From a checkpoint of a small transformer trained on Wikipedia.
Size: 13 layers, width 640, 10 heads of 64, MLP 2560 GELU, vocabulary 50257.
Each number is 200 + 20 x the weight over its row's rms, rounded and kept within 0 to 999. Layers, rows and columns count from 0. The size before them is the row's rms in percent of the matrix's.

# v: layer 9 attention value, 640x640, rms 0.0424, rows 545-575, columns 448-511
# o: layer 9 attention output (transposed), 640x640, rms 0.0364, rows 545-575, columns 448-511
# q: layer 9 attention query, 640x640, rms 0.0416, rows 576-597, columns 448-511
# k: layer 9 attention key, 640x640, rms 0.0409, rows 576-596, columns 448-511
v545,113,212,212,211,191,216,211,193,193,191,244,167,186,176,209,220,194,211,218,206,181,170,223,235,201,182,195,182,204,190,182,209,196,202,189,179,206,215,167,220,199,182,187,181,206,172,186,190,235,189,234,192,208,231,215,197,182,214,192,211,234,197,219,195,200
o545,119,228,203,186,201,223,218,198,214,190,246,237,237,214,179,224,220,217,205,180,205,174,189,260,174,226,185,216,203,226,185,176,205,242,195,223,171,224,185,202,158,175,178,199,169,221,211,195,178,176,167,218,205,216,180,221,195,180,182,191,207,180,220,171,183
v546,115,204,193,156,226,175,164,171,199,169,202,221,232,202,218,191,205,176,223,197,200,196,194,179,180,199,229,181,210,207,191,210,222,211,221,208,162,205,181,212,197,168,188,195,182,181,210,203,212,225,213,216,195,187,172,222,186,263,189,174,226,185,193,224,206
o546,118,204,217,184,219,209,186,197,209,194,198,207,203,158,185,195,208,182,198,168,218,190,169,185,161,178,187,169,166,225,238,211,200,205,187,177,171,184,157,230,191,199,211,223,186,207,197,206,190,185,218,191,201,234,191,153,200,173,134,192,198,200,211,225,207
v547,120,235,202,196,186,198,182,208,208,227,210,186,196,193,180,191,188,190,191,201,174,200,215,177,222,209,204,243,206,223,211,188,178,211,210,197,163,219,221,204,198,233,197,238,209,194,177,205,216,220,178,179,197,205,200,177,194,190,197,196,194,226,194,195,203
o547,124,180,191,242,133,212,183,230,247,213,176,181,225,196,194,154,206,194,183,202,218,199,157,189,212,179,201,229,214,192,180,211,204,190,208,175,178,187,227,171,212,208,209,200,197,190,195,212,205,198,183,197,190,205,218,195,200,223,237,222,189,233,157,207,221
v548,122,194,170,207,176,240,156,205,209,154,220,185,227,154,219,149,186,163,160,201,185,206,227,222,196,215,224,225,164,188,201,185,185,182,201,210,203,206,206,218,192,240,194,165,235,205,163,209,218,221,227,167,159,152,213,206,201,187,181,214,214,161,207,192,219
o548,125,185,211,192,225,214,188,218,187,215,231,188,166,189,201,172,239,199,167,205,205,192,170,203,158,205,199,204,239,225,221,234,192,181,183,221,193,190,177,204,189,228,161,189,207,205,196,223,236,186,186,215,213,204,183,197,202,203,106,178,198,178,207,168,225
v549,115,188,179,196,216,184,184,199,218,185,184,221,188,197,193,178,193,153,213,203,208,204,225,176,204,194,195,184,205,186,187,237,164,209,203,184,208,219,181,187,285,201,193,199,161,188,200,225,210,205,195,171,225,203,208,231,230,158,212,190,183,250,183,210,173
o549,122,225,251,200,211,185,214,204,207,220,218,194,177,195,227,203,211,208,201,172,244,220,202,215,218,230,176,206,216,190,197,163,183,224,175,201,188,222,199,160,182,196,225,195,200,213,217,227,197,194,180,194,228,219,213,238,190,202,203,203,174,193,167,196,216
v550,118,200,192,195,198,196,244,209,215,195,226,197,193,185,186,192,204,198,219,202,247,203,185,217,217,192,253,170,206,173,202,191,175,177,188,192,172,224,191,204,185,188,194,224,166,142,211,237,205,171,185,192,226,193,179,182,223,244,198,193,239,247,219,193,228
o550,121,216,187,195,210,199,208,173,195,180,193,198,191,168,222,222,207,158,211,150,196,188,213,179,193,220,182,201,167,182,213,202,196,158,201,235,212,176,217,203,210,244,225,217,197,182,209,168,224,197,204,151,172,231,217,159,185,236,164,205,171,240,204,205,176
v551,111,176,180,183,180,212,201,217,181,227,191,222,195,162,197,209,203,197,201,211,202,194,167,207,222,187,218,216,200,218,187,203,249,200,186,182,226,217,200,184,215,207,216,196,220,224,203,222,222,239,229,227,207,190,190,194,193,200,201,225,159,214,203,205,219
o551,116,209,197,206,217,192,228,205,227,213,189,229,212,171,213,183,156,196,199,211,211,211,208,208,211,184,198,211,179,181,200,213,233,193,209,196,199,170,167,178,172,207,186,207,178,201,190,212,214,222,209,215,187,214,195,184,200,200,215,201,212,194,201,191,183
v552,110,210,204,181,158,181,206,199,188,185,237,189,195,148,205,144,159,208,185,204,193,218,197,171,178,215,210,171,193,189,180,222,194,225,208,154,200,224,208,190,217,189,212,181,200,208,168,200,199,261,198,183,221,207,225,186,193,247,187,220,160,179,185,230,203
o552,116,162,215,210,188,225,186,192,199,231,192,177,209,199,196,202,188,202,198,157,201,177,208,205,212,213,161,214,183,186,215,145,172,194,208,165,192,216,196,190,182,231,192,200,207,198,222,220,192,190,200,204,206,210,201,228,183,210,166,180,216,176,220,223,191
v553,114,216,203,215,190,181,198,185,226,200,170,215,196,170,177,207,197,192,186,185,180,186,216,199,191,197,211,206,195,202,197,186,232,220,227,224,226,216,209,198,199,218,206,217,199,220,211,178,178,212,204,167,160,195,207,164,196,175,186,192,228,197,202,217,202
o553,118,210,195,206,186,172,191,206,201,230,195,179,205,215,218,211,198,201,223,218,224,202,182,208,213,199,206,223,219,187,216,189,249,180,203,168,202,180,181,180,213,194,212,199,215,193,215,192,188,200,237,183,208,205,185,195,192,166,104,190,220,188,180,230,208
v554,109,195,169,184,240,172,193,189,219,162,226,192,201,169,206,176,205,175,186,199,191,198,234,224,229,186,199,192,208,185,173,182,181,235,224,200,184,214,214,191,200,179,216,186,197,224,194,246,219,224,187,171,154,199,165,208,209,223,192,179,199,209,206,196,194
o554,117,231,210,165,199,220,187,198,196,232,218,255,150,207,228,238,200,205,178,217,188,217,206,155,196,178,185,216,196,226,210,157,211,222,194,195,199,194,210,197,217,228,172,187,183,209,190,186,204,227,229,164,179,178,180,214,217,185,181,219,215,230,163,200,181
v555,122,188,213,228,170,193,209,214,202,205,175,201,151,209,204,215,213,205,204,201,241,206,208,189,204,201,177,213,204,228,217,205,212,183,199,189,167,195,200,170,178,177,149,218,194,224,213,193,170,190,217,223,207,220,231,186,220,203,204,191,168,189,185,210,194
o555,127,205,217,227,170,209,246,184,177,201,191,218,227,248,184,203,175,209,207,183,192,195,186,240,209,224,193,230,236,222,206,191,198,195,194,213,171,220,178,162,181,197,212,194,189,215,227,182,216,182,209,180,200,214,215,231,218,171,196,222,196,192,191,212,204
v556,114,226,245,216,191,200,182,223,199,207,198,216,186,209,223,267,189,194,201,198,190,175,214,203,198,184,188,170,166,222,202,162,210,203,210,208,207,234,135,217,216,191,193,213,196,196,170,182,213,193,215,210,197,220,218,182,170,193,206,200,236,206,217,195,209
o556,117,202,191,157,189,198,199,170,180,206,191,215,171,207,201,192,218,196,191,221,205,160,196,189,155,220,214,185,223,202,214,228,195,150,199,196,185,188,177,189,217,196,230,215,183,203,191,206,161,206,224,174,207,176,186,203,195,208,118,231,209,230,220,214,213
v557,118,205,205,246,182,225,222,217,232,169,203,205,207,204,163,196,170,228,194,208,172,209,230,212,189,214,223,203,194,212,207,165,182,191,178,183,234,215,201,217,193,171,247,200,188,209,199,199,152,198,233,219,188,202,194,175,188,219,195,190,204,185,225,191,199
o557,124,192,194,214,219,161,203,203,217,182,183,184,206,200,200,158,178,186,206,197,174,225,220,190,220,184,196,211,159,165,169,193,174,188,178,173,204,193,198,141,182,233,189,200,210,222,230,204,254,211,199,181,170,209,172,190,190,192,171,207,228,204,196,203,217
v558,109,211,196,179,205,197,192,177,204,194,212,202,169,209,195,218,198,210,248,203,190,221,199,210,212,168,193,225,213,206,206,162,225,222,213,208,205,190,200,247,160,172,187,192,179,215,204,184,174,231,170,173,166,209,180,184,194,186,203,195,188,216,181,177,187
o558,114,200,213,205,177,165,204,212,235,249,205,191,203,195,197,230,164,206,184,180,201,194,187,201,183,216,222,188,188,205,193,156,242,169,202,208,162,196,190,187,212,184,209,209,188,173,193,204,204,188,211,146,189,167,196,192,208,199,205,191,183,245,170,179,222
v559,115,154,178,230,204,183,212,192,175,213,187,210,215,202,214,209,165,226,149,227,185,185,184,189,199,192,236,203,189,211,185,200,180,197,213,174,199,197,211,197,217,191,215,234,261,195,168,225,215,181,167,196,183,227,196,227,230,221,208,209,203,170,196,212,198
o559,123,184,196,203,215,214,205,181,169,207,213,197,211,182,219,178,221,140,184,230,198,176,212,185,207,215,228,177,189,175,203,185,185,225,174,180,195,217,240,188,169,199,155,184,252,186,201,201,184,228,182,207,198,197,187,189,206,220,242,216,209,214,168,224,218
v560,117,203,214,178,195,171,201,204,204,219,182,204,229,213,213,169,232,214,181,215,207,171,193,227,178,202,199,202,179,225,189,174,178,210,186,226,217,234,210,188,196,170,220,196,196,238,206,209,185,178,219,164,213,238,200,195,199,208,197,187,214,198,204,198,170
o560,125,182,196,223,185,204,213,191,192,186,230,196,187,196,182,179,221,198,186,222,202,176,189,177,177,188,226,192,189,219,218,183,182,222,199,169,216,190,168,202,210,212,152,184,194,188,206,166,225,224,213,190,193,213,193,210,223,200,187,199,205,188,198,184,202
v561,118,171,206,192,215,163,170,205,229,188,171,198,202,200,203,195,206,219,220,214,183,173,202,186,219,190,200,178,225,227,180,207,224,207,188,210,228,213,170,196,214,203,200,171,206,231,187,208,202,172,157,199,214,165,228,201,215,192,182,199,243,150,226,208,187
o561,119,186,199,178,214,203,191,181,168,166,184,162,231,220,210,209,180,208,219,220,198,166,197,170,195,203,192,180,209,196,185,216,241,186,207,165,204,228,195,230,222,202,202,199,200,204,155,187,191,164,200,215,180,223,220,220,203,183,162,191,223,237,227,186,174
v562,111,188,179,216,218,197,234,195,196,199,219,197,207,215,188,196,196,200,209,216,153,222,172,197,245,196,196,203,202,198,223,202,189,199,192,231,199,195,246,185,217,188,188,213,178,206,246,225,224,204,223,192,218,224,238,169,219,209,199,211,245,244,232,213,190
o562,118,205,172,190,227,214,198,188,184,162,226,207,189,194,186,202,204,201,188,218,194,198,221,213,216,223,194,182,190,209,169,220,210,181,193,233,200,187,216,202,219,171,220,206,186,240,192,185,197,209,180,192,221,206,158,211,177,200,137,209,193,186,203,206,186
v563,115,192,220,220,209,152,235,227,196,163,238,222,199,193,239,194,203,198,199,223,154,229,170,198,189,159,248,187,180,237,177,188,187,216,189,217,193,196,207,188,205,183,147,184,183,206,222,194,157,209,213,176,194,207,238,176,206,203,211,174,225,202,201,232,189
o563,118,173,184,178,205,233,197,201,204,213,197,186,175,201,197,203,204,212,196,164,130,209,207,201,215,168,167,207,223,222,205,213,182,231,227,199,194,199,202,188,196,197,203,186,215,183,223,193,202,188,196,209,156,169,168,201,178,196,155,216,151,232,201,216,191
v564,114,199,164,189,154,211,172,218,241,211,198,156,197,189,194,188,155,173,198,187,188,195,216,222,173,186,198,177,178,172,185,212,189,205,180,171,203,200,197,245,175,200,209,233,196,203,188,188,235,193,194,224,214,203,229,213,169,238,210,184,214,172,208,205,194
o564,119,215,200,205,185,189,161,200,231,220,193,205,210,210,156,170,185,224,191,212,193,168,208,177,169,179,210,183,184,194,220,187,185,188,206,187,221,192,209,243,166,189,207,209,175,196,178,245,200,220,199,211,211,208,194,184,202,207,163,211,226,170,246,165,206
v565,119,210,203,218,183,202,185,229,230,192,212,206,200,231,210,234,206,175,209,200,181,213,225,210,190,171,209,173,193,180,172,229,200,202,200,217,231,180,160,214,186,212,234,168,200,189,162,192,208,161,218,213,213,172,192,202,159,206,189,191,190,180,178,194,207
o565,118,218,228,199,181,170,193,198,194,189,188,222,182,210,187,213,208,238,189,201,232,203,232,198,210,209,226,215,195,192,161,187,175,186,189,184,204,169,242,188,181,164,219,189,185,206,154,225,205,206,232,180,229,192,184,176,180,198,143,195,199,204,192,185,182
v566,115,190,218,199,178,200,213,213,240,186,202,204,208,205,214,178,212,189,200,190,209,159,221,241,180,208,190,194,167,212,222,211,184,210,219,186,232,219,195,183,205,189,189,225,189,190,198,207,189,213,173,209,219,175,199,226,177,231,200,182,232,174,197,178,187
o566,122,215,202,211,214,209,197,213,188,213,207,225,194,208,227,256,166,151,216,201,190,216,188,202,226,177,192,191,202,176,209,174,189,205,241,207,189,207,188,210,215,216,197,204,193,185,191,211,191,187,215,214,239,211,152,207,172,178,205,186,201,172,196,169,195
v567,114,188,184,212,190,171,168,224,206,219,214,208,214,174,197,234,181,192,244,193,222,226,225,197,195,246,213,199,177,172,227,211,200,200,208,175,233,214,227,182,207,206,172,184,193,211,204,216,188,204,171,189,207,214,209,205,168,202,222,209,209,218,181,219,204
o567,121,189,217,193,214,216,177,163,213,231,216,194,211,177,224,218,176,200,207,224,191,251,183,184,205,180,201,217,225,211,210,208,202,202,176,185,181,206,237,185,209,161,197,208,220,184,185,189,203,198,197,215,192,205,179,217,190,167,251,192,186,184,200,252,232
v568,117,147,204,221,194,208,211,205,229,187,221,201,205,164,185,189,210,206,229,224,198,182,257,216,198,201,210,195,166,224,167,187,201,207,187,222,210,219,181,172,209,201,169,209,199,171,246,217,198,210,225,196,156,196,213,194,194,219,193,208,195,222,208,215,193
o568,123,187,198,211,182,227,215,183,192,211,210,163,167,203,222,207,196,158,208,173,218,198,208,205,221,182,182,175,197,192,205,216,204,217,214,250,189,202,193,165,222,222,172,191,203,197,191,193,206,206,177,243,218,201,188,189,181,212,151,211,169,206,159,173,169
v569,118,206,140,206,198,219,212,148,212,174,235,165,171,209,205,213,164,220,211,230,192,201,204,163,193,204,217,208,164,194,178,211,217,217,195,195,182,194,188,229,202,199,219,186,189,199,177,179,192,189,235,214,214,208,184,212,192,214,183,209,201,155,234,200,199
o569,120,199,172,203,214,213,190,208,198,180,198,199,212,200,183,232,178,160,192,208,221,192,183,194,222,200,186,168,219,210,212,189,191,192,219,229,220,206,196,196,193,210,179,211,201,205,213,185,230,181,207,176,196,174,223,176,187,194,167,146,202,184,216,207,195
v570,114,211,222,213,182,159,189,174,147,200,197,229,212,221,204,177,202,216,177,173,185,209,189,216,230,180,183,196,202,187,235,199,183,214,178,200,220,195,209,203,205,156,167,188,207,190,175,207,214,196,202,217,181,197,201,194,216,224,183,182,196,195,227,198,198
o570,120,208,188,193,248,188,214,209,207,175,197,224,212,197,212,210,218,221,185,183,221,226,190,207,203,192,199,227,177,215,186,192,193,210,190,191,183,177,221,202,207,213,200,194,197,208,188,201,184,218,206,219,184,195,209,175,185,174,147,230,212,214,212,176,169
v571,115,188,198,191,184,241,209,190,225,200,174,227,235,240,184,208,235,198,175,173,154,175,217,195,227,187,222,205,201,216,204,196,230,191,215,187,153,214,176,201,205,158,218,192,207,181,203,214,210,214,173,205,193,216,149,187,191,183,192,218,181,198,215,210,182
o571,121,238,181,181,206,206,215,233,173,204,202,220,196,211,187,193,185,206,192,230,206,182,194,209,196,208,201,198,168,205,203,183,221,202,188,188,182,197,158,195,215,226,170,224,197,175,257,210,224,197,225,193,219,197,204,178,207,208,227,213,210,210,212,161,194
v572,112,204,208,215,226,177,227,227,210,181,188,224,234,207,199,199,173,206,224,178,224,192,222,197,192,200,215,240,184,185,226,191,176,185,192,181,117,208,198,195,204,185,192,210,181,183,210,221,167,229,197,152,226,231,201,188,210,181,217,188,188,216,211,215,221
o572,113,190,217,174,180,205,217,186,209,165,234,214,195,188,210,195,229,173,164,190,200,212,184,198,205,214,191,205,201,184,211,202,169,187,198,220,166,220,231,202,225,196,198,170,212,173,243,214,234,198,178,162,205,205,207,196,184,230,164,209,176,172,214,251,200
v573,113,181,196,183,199,229,238,169,175,199,208,196,231,193,205,213,188,222,222,196,233,186,167,183,183,201,176,212,204,208,182,209,238,222,212,214,199,220,196,205,186,221,240,198,204,175,183,201,209,177,235,224,192,167,175,202,207,214,219,188,186,192,192,201,211
o573,119,202,211,212,177,219,195,213,212,160,215,216,193,220,167,196,212,212,222,220,193,188,220,232,196,193,206,217,207,180,195,188,210,220,192,211,205,219,156,237,200,221,195,193,207,165,172,175,208,198,174,193,196,207,208,198,223,191,218,188,194,217,190,173,200
v574,114,229,216,226,177,186,162,219,185,222,201,193,221,187,184,192,244,179,183,228,198,213,196,172,182,246,199,222,201,205,220,213,203,203,212,231,183,188,196,189,255,199,158,238,205,196,203,231,197,216,206,202,150,220,183,204,197,182,193,159,161,185,202,205,187
o574,121,232,214,204,209,194,197,225,198,195,190,186,193,179,194,194,190,175,207,214,211,177,191,202,217,175,194,205,192,221,221,192,223,179,203,168,196,195,217,227,191,197,176,199,189,223,230,222,186,198,191,259,208,219,186,229,172,213,154,201,179,172,177,231,229
v575,117,160,218,203,192,170,217,203,225,254,169,237,208,202,177,203,205,193,213,168,177,205,197,224,207,202,221,165,160,196,189,220,189,203,201,214,211,202,199,235,176,200,163,193,197,212,184,237,212,193,169,185,193,189,170,212,202,213,180,193,192,171,173,193,193
o575,118,225,208,248,231,200,229,176,173,214,228,198,201,212,198,216,188,178,189,219,230,219,238,175,191,195,199,162,190,204,186,179,193,233,198,228,173,197,196,193,168,204,176,217,186,193,208,203,187,229,190,198,216,198,197,199,192,175,162,234,202,237,162,175,186
q576,109,201,196,232,173,178,196,156,173,206,221,185,180,185,250,201,184,198,211,226,177,182,230,219,203,173,221,216,206,249,188,194,225,218,183,227,205,191,208,178,189,218,188,207,187,207,210,212,216,224,230,181,173,210,179,175,203,215,217,220,216,228,219,256,198
k576,112,214,222,241,176,210,212,174,189,194,195,173,196,189,219,201,222,198,202,204,181,199,194,200,204,199,196,225,211,198,208,210,137,239,184,195,196,159,195,191,213,214,214,239,166,187,188,187,229,225,208,171,205,191,198,183,209,187,188,207,189,191,199,249,178
q577,109,192,202,189,214,223,202,174,245,220,248,206,201,185,203,183,197,185,216,199,186,201,197,181,192,188,215,217,241,186,231,205,179,196,199,183,168,195,208,194,218,207,194,204,195,217,207,219,186,221,214,215,194,201,251,187,209,204,164,202,232,210,182,175,198
k577,105,232,183,177,203,207,206,195,211,172,227,213,187,228,178,208,203,216,187,221,185,215,208,157,197,181,207,229,220,180,238,173,225,202,201,200,182,181,187,208,223,205,194,145,172,211,240,206,198,244,187,190,186,196,195,179,211,230,197,194,215,209,189,239,220
q578,111,213,218,213,148,209,200,198,200,216,205,186,185,200,174,175,214,209,172,221,181,189,224,204,199,196,203,193,168,211,148,232,189,178,181,168,189,174,195,209,182,211,206,194,187,170,196,217,244,228,184,193,194,194,201,210,225,207,207,213,212,175,190,207,219
k578,110,190,225,219,210,167,233,215,206,192,192,189,192,197,199,206,216,220,215,206,197,163,186,202,186,197,207,176,189,220,227,231,195,200,192,173,208,198,226,178,173,173,209,187,213,216,237,200,249,218,195,164,194,212,152,202,205,210,163,213,230,179,182,217,220
q579,107,176,191,177,208,181,158,157,169,208,223,165,216,197,201,192,145,175,221,200,203,203,179,206,240,153,198,193,255,212,196,185,217,200,181,201,200,194,193,199,189,181,207,215,205,214,224,215,207,198,182,178,166,198,205,199,178,252,166,202,191,161,219,167,220
k579,109,191,194,187,212,200,179,178,183,226,179,183,210,181,218,195,186,215,215,212,154,181,219,216,241,189,177,186,206,203,196,178,204,192,225,193,202,191,207,204,204,186,183,181,181,193,193,215,195,206,192,227,181,204,231,194,147,255,201,228,173,210,232,173,240
q580,108,181,228,179,218,200,190,168,193,223,206,213,177,229,191,184,180,210,236,209,220,197,215,195,206,207,264,226,192,175,187,202,208,186,194,221,204,202,216,192,211,206,200,210,204,180,226,181,195,196,229,207,204,195,199,186,197,236,225,218,195,202,192,207,166
k580,106,180,233,215,178,206,220,183,210,191,234,191,155,180,218,180,225,159,174,200,211,184,213,215,209,207,229,201,223,200,180,166,217,188,190,217,184,195,206,212,191,205,188,204,219,194,197,211,178,192,210,208,179,190,199,210,195,225,227,198,195,217,209,208,172
q581,119,204,202,183,200,223,224,192,179,213,203,192,223,221,199,186,220,179,182,222,149,219,213,195,224,187,202,215,189,179,181,220,211,178,234,227,158,183,201,215,231,231,198,166,174,185,193,226,215,195,221,189,204,198,234,189,163,214,210,216,182,186,198,192,185
k581,116,199,174,179,215,217,199,200,183,177,207,237,210,242,199,227,166,212,181,205,187,175,217,168,192,173,136,202,210,155,206,257,211,203,217,229,210,211,193,210,217,205,170,193,188,220,224,176,197,218,209,181,168,188,251,180,188,154,210,208,209,181,186,216,150
q582,113,218,159,211,214,195,211,172,189,181,181,223,180,184,207,160,177,231,206,166,181,184,206,225,189,192,223,200,228,203,169,245,200,181,203,216,210,172,166,190,203,214,218,215,196,217,205,216,191,204,191,193,180,172,208,207,201,195,199,214,228,202,183,198,199
k582,111,192,174,209,185,184,167,175,225,196,215,189,212,221,226,185,192,213,194,221,178,186,211,199,224,166,235,183,193,202,210,207,169,198,224,191,229,177,167,216,223,183,210,195,194,201,228,170,194,209,212,213,172,166,193,223,187,202,174,226,196,220,184,194,179
q583,110,220,179,190,227,201,205,196,199,180,212,209,175,208,224,201,192,224,211,202,200,213,195,182,196,202,178,188,216,191,155,201,156,195,184,217,193,200,227,219,183,167,181,204,171,214,182,131,210,209,178,187,191,214,186,190,184,223,186,200,167,219,198,237,186
k583,108,188,179,183,224,206,199,211,185,206,201,181,169,208,242,207,210,222,203,172,182,207,178,181,216,185,166,200,233,228,197,216,192,235,187,187,181,202,191,192,227,212,192,202,206,215,166,167,190,206,220,193,171,197,172,193,196,222,221,195,174,222,194,232,203
q584,107,185,181,182,176,228,170,197,196,183,252,177,226,186,194,170,209,166,222,216,189,204,196,200,194,196,157,202,200,182,207,204,169,194,206,168,195,226,208,198,211,175,179,183,191,215,237,236,214,196,222,192,189,180,154,233,191,209,203,231,221,218,208,228,173
k584,106,224,203,206,225,213,169,229,180,211,211,198,168,212,187,210,199,153,179,197,216,205,189,195,178,184,168,210,174,207,199,194,222,208,188,200,203,210,199,184,192,193,171,202,200,214,199,188,225,213,171,182,223,204,193,209,223,235,221,230,203,187,209,176,194
q585,109,212,219,217,170,150,222,198,228,187,193,221,202,230,171,203,233,233,191,199,217,180,179,173,222,192,190,214,198,175,195,177,194,200,216,175,188,196,183,219,173,184,197,205,201,208,196,185,217,184,199,202,208,193,224,225,187,195,188,187,173,211,235,179,219
k585,111,195,170,184,203,181,242,198,239,198,188,227,205,188,159,204,206,218,222,210,222,209,192,188,214,206,235,204,176,183,216,210,203,204,235,180,196,206,206,201,202,173,178,201,209,180,193,226,205,193,209,130,233,212,181,211,158,209,168,177,213,221,215,200,232
q586,112,231,193,236,185,216,188,201,211,203,202,221,208,148,236,170,167,180,219,198,168,190,202,202,198,209,199,177,213,187,190,170,210,183,244,172,208,185,193,183,185,184,210,177,202,208,183,209,182,179,218,189,213,182,209,211,185,205,197,182,212,201,203,189,194
k586,113,221,213,169,223,233,237,210,185,191,195,200,206,205,224,176,215,182,197,236,196,204,166,199,168,203,237,224,214,181,227,207,197,200,213,196,169,184,193,176,195,197,212,213,215,217,196,238,182,207,218,179,224,167,199,189,179,220,212,195,177,179,208,188,187
q587,113,201,169,184,211,185,179,153,167,163,219,174,194,184,202,233,173,187,203,180,207,198,223,211,211,222,191,164,193,170,171,215,183,198,238,204,218,170,210,191,215,231,178,230,221,150,198,202,184,208,205,202,197,191,205,180,172,189,206,205,157,213,184,221,186
k587,110,231,203,159,217,187,195,198,204,182,188,212,220,177,205,184,209,176,219,146,183,217,235,200,221,242,241,203,196,191,168,240,181,228,211,162,204,165,216,196,220,183,218,216,183,179,196,232,207,223,200,177,207,186,217,184,190,218,258,165,207,196,218,202,185
q588,109,175,185,224,214,180,182,223,174,204,229,198,223,192,163,201,198,207,216,233,183,241,211,196,173,179,212,213,154,177,208,220,208,190,186,187,219,163,207,235,210,215,226,208,194,178,209,198,201,212,225,230,236,198,217,206,196,215,191,218,209,180,183,239,180
k588,109,183,227,223,193,189,142,210,209,209,190,212,151,211,192,199,193,219,199,229,209,223,231,208,166,223,212,223,170,199,184,217,196,237,188,177,204,210,192,192,203,210,189,193,234,207,254,158,191,208,215,229,204,218,219,219,219,181,228,243,190,179,197,182,195
q589,111,192,173,197,179,251,219,209,195,226,191,189,213,199,196,170,183,207,204,170,166,186,223,195,221,190,227,208,226,161,226,160,199,177,208,157,201,190,178,214,199,210,202,192,190,207,194,203,193,205,227,201,189,224,197,192,202,173,179,207,218,205,222,196,210
k589,112,178,152,204,174,183,201,193,218,201,200,214,200,212,207,157,190,156,194,163,225,204,210,196,174,178,204,209,225,179,208,202,224,199,211,193,195,201,215,199,195,224,190,220,168,210,225,154,192,201,199,205,168,203,218,180,203,176,190,188,212,216,201,215,190
q590,109,209,209,232,253,192,188,162,164,208,224,186,221,205,153,200,164,182,189,191,207,197,206,191,188,206,248,176,192,222,206,191,161,211,236,234,168,196,209,189,192,242,182,213,162,175,202,207,191,174,194,173,219,205,164,198,186,183,201,172,205,202,193,213,186
k590,108,208,275,207,202,207,191,205,182,183,218,195,161,218,174,208,162,202,197,186,173,188,181,158,212,205,181,204,208,210,230,191,196,268,196,236,163,205,179,212,211,191,179,216,208,189,198,195,183,224,181,174,210,207,191,227,196,189,186,198,234,185,221,185,191
q591,107,182,176,179,209,201,198,254,197,190,221,223,194,202,170,207,168,217,209,240,217,184,174,204,185,225,227,172,179,195,213,211,176,185,191,212,212,179,203,215,195,181,201,170,204,187,216,192,191,209,191,194,154,184,231,201,212,193,207,216,208,187,225,208,180
k591,107,208,200,176,195,179,180,211,196,184,217,197,205,219,166,219,172,196,182,230,210,192,163,219,217,229,213,176,176,215,176,214,205,209,185,236,210,202,207,208,202,173,197,170,197,167,208,165,171,199,208,248,180,203,199,196,214,242,216,183,198,218,207,179,180
q592,107,170,215,209,174,225,205,239,203,206,185,200,220,195,221,186,212,222,231,186,188,220,170,211,187,193,240,223,227,228,186,198,245,200,167,151,213,212,186,181,192,178,205,194,240,189,202,208,196,200,182,226,232,175,185,227,196,207,198,207,224,200,190,198,213
k592,110,209,173,198,166,205,213,204,217,208,214,198,235,206,213,218,224,221,230,209,202,222,172,215,189,210,178,197,228,208,208,186,162,150,166,184,181,186,201,183,232,196,208,196,216,176,181,219,167,205,184,216,194,220,204,180,188,159,142,220,198,183,206,202,227
q593,112,192,179,184,193,166,238,204,171,195,224,191,156,201,183,189,192,183,191,183,194,229,224,178,239,193,177,180,181,196,199,225,194,237,239,178,222,187,201,178,214,196,162,215,199,186,208,218,209,203,220,187,210,206,197,199,224,230,209,196,165,178,226,174,196
k593,114,192,212,176,210,186,185,184,195,220,241,180,217,213,202,171,219,191,209,187,159,204,199,175,193,189,232,209,219,221,199,212,184,232,194,183,203,194,217,178,187,189,182,179,222,224,191,221,237,193,222,202,222,205,201,224,206,215,219,202,194,222,186,209,210
q594,108,182,200,195,189,196,214,222,184,223,179,170,191,189,197,179,195,196,212,232,213,222,183,219,209,180,228,185,205,244,218,234,228,189,233,168,207,194,213,182,198,224,211,197,192,182,210,210,183,205,196,173,183,198,220,202,176,196,219,162,213,215,176,176,233
k594,107,188,195,166,213,172,197,196,188,187,195,180,231,195,190,192,195,194,205,204,183,207,201,237,211,169,223,202,190,216,189,218,203,145,195,193,191,205,215,198,197,243,204,200,208,213,231,211,198,186,193,201,234,200,232,185,193,209,211,217,233,209,218,173,233
q595,110,207,198,216,208,214,223,185,165,222,183,202,214,184,208,195,195,202,193,230,231,194,192,193,202,207,189,209,186,180,227,201,207,201,213,129,216,209,215,186,189,185,190,162,221,154,176,221,204,205,193,169,204,200,221,205,192,200,200,217,174,216,192,204,222
k595,110,213,215,221,196,208,192,194,156,203,194,193,228,183,195,196,180,210,191,177,209,191,190,213,180,218,192,191,198,230,202,230,173,191,194,192,197,194,227,195,180,194,203,210,181,195,177,230,224,216,224,215,190,188,253,171,187,131,158,187,199,200,203,187,195
q596,112,218,195,197,215,213,202,168,203,224,213,233,208,157,206,232,193,225,229,200,191,183,177,224,196,215,205,210,211,228,198,186,172,201,149,178,229,196,186,235,171,195,191,220,191,195,198,240,192,179,230,199,221,178,162,188,147,251,202,189,195,227,202,159,183
k596,111,185,163,185,223,202,163,219,194,193,205,236,204,207,182,242,226,224,175,194,192,181,221,220,194,257,184,179,187,222,207,192,181,200,185,178,216,220,174,214,172,197,193,193,233,204,184,218,189,207,211,164,196,201,195,198,183,197,198,170,194,202,232,184,229
q597,113,207,202,198,196,194,207,200,197,207,199,191,252,225,198,210,183,175,208,215,168,178,186,203,202,161,224,208,214,211,179,191,209,207,150,190,200,194,195,163,202,207,199,226,194,197,208,256,193,212,222,185,191,222,192,228,180,232,215,208,194,216,172,162,246